Each number is 200 + 20 x the weight over its row's rms, rounded and kept within 0 to 999. Layers, rows and columns count from 0. The size before them is the row's rms in percent of the matrix's.

# down: layer 4 MLP down (transposed), 1536x256, rms 0.102, rows 430-435, columns 128-255
# up: layer 4 MLP up, 1536x256, rms 0.172, rows 431-435, columns 128-255
down430,093,208,184,221,242,233,217,225,215,213,203,210,194,219,174,223,206,171,227,175,207,186,221,214,208,186,205,227,173,226,167,204,191,182,174,209,220,195,240,209,222,207,189,205,179,176,236,206,204,180,222,222,215,187,172,196,199,192,147,231,238,175,204,201,228,191,211,209,226,189,176,198,192,239,223,188,205,217,183,205,243,193,169,197,213,200,203,183,201,249,190,193,174,243,204,180,178,178,219,173,182,213,236,161,208,194,208,193,235,223,174,202,195,171,186,223,222,204,166,210,217,196,186,223,223,180,181,221,168
up431,103,215,176,210,179,205,195,194,213,165,184,176,243,174,208,191,197,233,184,200,195,209,215,221,202,190,223,171,200,203,218,222,173,201,178,206,191,200,182,184,190,218,167,182,205,194,190,159,200,187,215,196,163,234,227,218,180,223,204,212,187,201,202,191,202,200,229,161,176,198,232,194,174,182,225,196,183,151,219,232,219,207,204,180,210,198,191,212,200,193,192,224,205,224,166,205,212,208,175,193,206,209,187,215,169,180,177,219,216,173,200,183,200,184,196,217,225,174,218,183,214,230,187,204,208,228,163,208,219
down431,101,198,199,213,218,198,206,198,201,180,215,206,209,213,185,179,199,214,214,221,229,213,225,219,208,189,179,196,169,214,194,184,225,201,171,205,169,220,212,271,216,203,219,199,204,193,203,185,193,195,195,183,211,147,190,194,195,213,163,225,206,171,159,243,188,196,207,217,213,196,213,147,224,231,194,188,219,220,198,193,200,184,212,239,180,188,191,166,213,195,259,186,184,207,246,156,200,186,217,207,239,186,189,186,205,192,216,184,228,181,212,196,169,219,192,208,192,199,177,198,203,218,227,204,175,208,195,163,185
up432,103,207,202,214,221,236,196,243,179,147,214,228,213,210,243,212,165,198,209,194,184,217,183,193,170,222,186,200,182,190,230,208,209,206,197,172,224,179,215,204,188,208,163,222,224,190,211,227,197,224,181,189,223,220,199,192,176,218,190,179,179,176,187,199,220,218,167,183,192,208,237,226,203,198,205,205,175,195,219,209,182,215,191,187,206,209,158,198,182,209,199,234,200,202,192,222,163,201,200,203,153,167,193,194,203,216,205,198,194,200,211,161,201,221,182,195,188,157,205,210,173,212,196,242,200,195,154,217,208
down432,104,205,240,173,185,193,229,217,174,209,195,225,192,227,179,238,177,201,218,201,188,200,186,189,225,205,177,172,204,213,184,180,174,223,174,205,232,212,204,214,187,177,205,188,185,229,190,208,192,219,219,160,173,205,209,225,211,178,219,171,165,160,203,204,224,164,224,178,206,166,199,194,202,203,247,185,201,186,169,215,237,177,215,192,216,245,194,161,174,180,250,183,166,200,192,171,195,217,153,186,219,185,257,202,199,241,195,174,193,178,233,197,203,217,188,210,204,243,202,232,212,193,218,212,205,183,224,213,192
up433,093,176,180,181,171,250,190,189,200,174,225,201,221,194,177,212,187,195,176,239,183,197,205,183,201,154,218,204,174,230,188,191,170,226,209,206,231,219,198,173,218,223,245,210,230,205,179,198,218,195,196,202,195,182,236,196,188,206,183,187,185,216,198,200,232,217,167,193,193,193,198,157,189,201,208,179,193,189,161,245,190,205,247,196,236,238,234,211,203,187,170,243,181,214,192,167,188,227,210,209,193,225,202,204,212,221,195,242,235,202,210,221,211,184,185,218,220,185,187,209,169,179,197,210,181,227,221,163,211
down433,087,209,194,217,180,185,193,232,224,225,174,166,180,220,213,194,235,211,192,178,211,222,213,207,197,215,195,182,192,195,197,228,244,195,212,202,171,176,208,177,214,208,167,171,156,209,213,230,185,210,222,213,187,199,172,186,183,211,245,195,221,194,171,198,184,141,233,202,245,182,175,221,182,186,206,201,208,203,203,191,216,198,160,167,217,180,188,192,173,217,189,174,206,223,208,204,212,227,171,216,177,232,207,194,168,178,186,179,200,200,210,194,204,181,201,159,185,235,215,210,222,214,205,197,227,160,195,197,189
up434,098,178,207,197,197,202,200,182,182,203,210,214,240,221,179,149,179,200,188,199,186,212,215,205,219,217,197,217,211,204,192,200,221,217,190,181,207,222,221,185,191,188,184,194,184,185,208,218,207,198,208,213,205,239,150,176,172,185,210,188,195,179,195,226,205,181,220,195,238,199,214,186,200,198,232,225,243,171,204,203,196,225,170,168,159,195,195,152,181,201,188,219,185,184,207,187,205,249,206,211,212,166,183,227,192,165,244,211,173,185,201,184,239,232,177,214,205,247,187,216,184,216,231,203,220,197,188,176,176
down434,098,198,193,234,203,152,191,211,190,212,227,246,175,174,195,169,172,204,211,198,197,218,206,222,236,188,202,189,166,220,219,198,179,190,194,202,214,185,180,214,182,197,216,192,189,196,206,242,233,196,169,241,181,208,179,206,185,180,198,196,191,215,211,243,246,215,194,183,216,181,198,192,220,216,183,214,212,191,178,186,201,172,196,209,200,209,198,169,232,194,204,205,200,217,214,218,190,202,200,191,189,169,185,185,193,203,182,191,185,204,202,229,179,207,203,179,202,190,195,209,227,187,182,204,225,188,186,190,198
up435,105,183,206,181,193,205,189,171,220,161,186,204,185,222,163,190,219,176,199,220,199,197,198,226,217,228,190,189,206,192,220,221,235,220,203,185,197,225,219,244,223,198,166,158,183,187,202,180,216,178,150,198,194,181,183,186,195,176,195,184,226,207,165,185,216,212,190,182,153,225,203,224,211,193,166,200,222,213,198,187,206,196,207,215,223,198,193,227,205,185,253,208,225,179,209,213,199,204,176,205,211,188,207,220,178,238,216,197,209,172,248,170,130,227,211,236,187,212,234,215,207,207,184,196,183,194,166,171,211
down435,098,174,227,193,191,166,177,260,170,195,205,220,202,202,191,212,252,187,210,215,227,207,181,215,211,191,187,193,173,178,201,233,187,181,201,172,161,201,172,208,195,163,215,218,200,208,224,220,167,190,240,191,189,223,190,207,234,198,201,184,210,161,188,220,238,207,192,188,212,198,184,207,196,184,211,171,191,209,169,219,224,224,211,198,201,201,210,190,186,200,188,191,228,164,220,223,219,195,189,207,170,227,166,188,171,207,237,213,193,226,211,235,185,224,208,229,228,207,172,184,219,217,203,178,203,202,173,187,222